Each number is 128 + 24 x the weight over the matrix's rms, rounded and kept within 0 to 255. Layers, rows and columns count from 0. Numbers have three digits each.

# layer 4 MLP down (transposed), 384x96, rms 0.215, rows 315-329, columns 0-95
105108213165126117107132139141162144145160102167152104123131092174147098103107163151176101123109113151099129142109119098126145143133146138162083131118104099119125097121111121142090146143091135153137121146125067142096098121131126139126167151123115146121117129117136088139139178114133115149
126093072131094139166163151139123070123135114058120121124129150102130127167152125155126133092153138123090092167104120120112183138139138126158117100097165144156111105133086146157130170114104132144140145143127149071105113117090095144131148143146165102127109134147101111154107109095145154078
111135135122135134147139117113133105100116131137118128146115131121135123127135124143162122149111127113116139147113142111100130156099135148095115136105131122133148132108111118120096123128131158120123150167142125119111136108146140118143109116133120092124141119121123095118127111153111141133
147124153139145099124158195104134149119106128111143154116152157104125111141134093165153136108086139147137145110158127118125113137093071158161138138142137149080129148119170140101176136168123130118120133093196182113134118141191129159100072140084119141114129126124112156111151104123138090147
139130133073132130147132127143184109067107103156094134158154159126168122147143105151144111143102158092121094126109134142087093116192085117120124107096082158183168107182097179131146099116186114127121073163115140124089113129142096139160133122186064104161051143127134071125174128097106122144
113156172130118150131171111122017094138141101125128104151148130154131154120174153134123129136135102111108133126107128136130133122138126122132107099139136125138116105135132118134125134124138127140120146118080129101131091119138100150157144131118127122115162138117103115191125143124102113131
143162126098147122115136097070075065160144118154100161119147129084139117140096139116139078176131124121135126120063131179108122150161172144155124138114120115149121113108127166109125149136088127117098084156133136144089172102104101117116161114110119132115119176127110186081150122133139099159
127131151125120152164113162113097139129149127174134121134143155107090136157090133129122103185105136119126128169135111114102170120119091154119116169118138161167057060090103138144125145103069129100172103161123147130137114100123166097139153145145115139108107115102081124116117127127131112137
110092151092090110146143124150141129124153139120121100135133106164101132111111110136109140121165134115128124122123127109137112142157155117167120129104091113143151168113109065157107106144146105107110098114130131129147147140110112122149113109077103138115142105137185119187157114126148127124
128133119111118105128122172153068104089120138101096106096173133138119165131113179113125123135135128162150088105131128119129152091161109161103158136125111123118152129149112116117085163146156145184123180163115125128149096126139135146136179159139104107134144098103192131142173126125113128115
144139084149124127100122141125202104113095126123141121114143129108153108105084155100087107124154153126177094120130140116118088170173182108129149098080086160120142155101099136137149089108117141148098135138093113173164131132128134142146181151131123136115152134104135111083161188156132132101
157124130133154151179110168112112117123169147092138136094109114151119092122161138139148135153092111117140120110120169118133149162127138120133126155150102151161145153142146122151136127121103128108126100139107114109126134157149125148143148099123119118146120167131151126108121126111135124107
147191090189123147117147160121129111195184148182136128116133103122138149178116089120117143116148128090155116117139137131218124116122137105132142112143156116094153087081170147107109081130170109158090086107114170074116100113098117159110135126098134176128106074162160111103137131130107118107
113141119097108102166134149142118112126135120137140113113112134122118124128120105117150113135144119173127145153133111147113122121145193100124115153112100083164153117141104099142122118132106125151132111153107178125135116148112092105180161139097095110089159131145149139168105130123101109133
121096085158111157108107145155109157171151131198128145133107067143108113167162076100148119121095166200145123129094112129122118163101171148113159100100132115126100172107158104135120173113156127130122112133135152126126115119105096136146123152152130127143135109154114159126103132135137153130
# layer 4 MLP up, 384x96, rms 0.28, rows 316-329, columns 0-95
103108091126153151111155143119126160161154133092115149086109165130125129134151108180088101141114146146144118182123120178129137151130147099110128107118137134110106188123124132097174155105133130167135183115072174118107144109161156116125164115140146123112154191149142096162154155116130199118
110125112152122138106124141128126152127115142126125129103132142128127142115129140114127095132127096147149116164147116145169126099151109112129134129110101101110126140120125146139123178141137160132120140134129122110140123126127099135144150131120179153104130176145117154133112135149147140144
120128098106126116130110104130111154131109139162133116146099059096089140115154102134147125114151099123146095078087133163119133098140147153087152120128143161162150078125136085133144139168124129150103159140117102095169116119103169139118137108153132135138104143151124211120108163133145142156
119137130112142107099077168082137134165158134137140147118139130102180125162135132119141162159107187134172195132170076107157144128100166135161131153148123093123148118125159137139135159153100163079144151056160128169168148091111181148121169114125124150057171106138084088107139147160143078115
133105119096132118150091122124117156143110124107137141114093130110091125111145164121091107150116115170082128121129077160131137112085124111142106148156169094162120132118115138149081143151110112115144121124157130162144107125096139082121111164131124110145141200167109125069124123117153147149
145132112117135112119119109148113160076147112076168106143099135193140072135112117173122123140074141059161120151132086105095143156087092115128132162133147086117114124136125121139127123135152153157164136106177149087163106132115140111141181150112131150136088137099132146112094131070154163116
133131087147114128144092108088137170109130133126113141114098137147137157119169153142161105101158129079145113119144129079121170100106141151131163165090116114110110098115141103167124124143106174144109202169082113157130143139061109130089139112094108148153159153111120151134071162162165138137
157149137145106126112105164144142154124142124123114143109151172081138189136151138129138116154089136150130119143138115126141159139098109162122166104129133140107116109110127112144144157129117157134105113091145103118120133153133181157098099137143153102118138128161073126088124123144133119203
162153134141145155170174125109157144125108129119166137082106141145144130137077065128150130094101128158113119138144151144130113109123099115114131130137133128118123140125144137142159123050146143127106144096125116134119138134090149129093133066079117146133129138110097146121116160105142174115
136113143099158109139101136146126120164137122124165133113112140153148158117155117148135077157102160137147126136148132147078148128113148138152105143128112140146110124133136118098128147141113185095137138114152135149173130131133133093110117129101143124106123139122120119108129127117170101113
146141141108120163122104108161123145153134171169124127138137126155146128133142137125105133128121100137139134119133093111124130130108116104140154168167123183120110141118107104112130140141141138140113135169120108122093121111121137127130131123111125107121152140145098088080147127065121093163
131105141115160129097148115129159130156114125074143123163076157122103111116150104124138108110158127154137116101123103140126133077148135168037120138155126170126122143083133110147147132167099154120119145106125045107120128098138143140135089097082149135153162116163051140131135105109132150162
125155111097121164114092122125158114169135140124117125142150129147100145145117099143140127111113141117108103098119109150143143102128134127124092127106163119151148125131096131151172178096129111114148125131159152157130128135164120133114144094110139099149133083120187093122119150147124089118
109130129129124153103116154103137107122119158135126140113124092125138113127097126104130113086096181118133109120105143117107096129102122168137126102133153124098130141120170107099129158102121153143111108136115124110156133103147114100089156103107101083151095125163130171098114133122117077109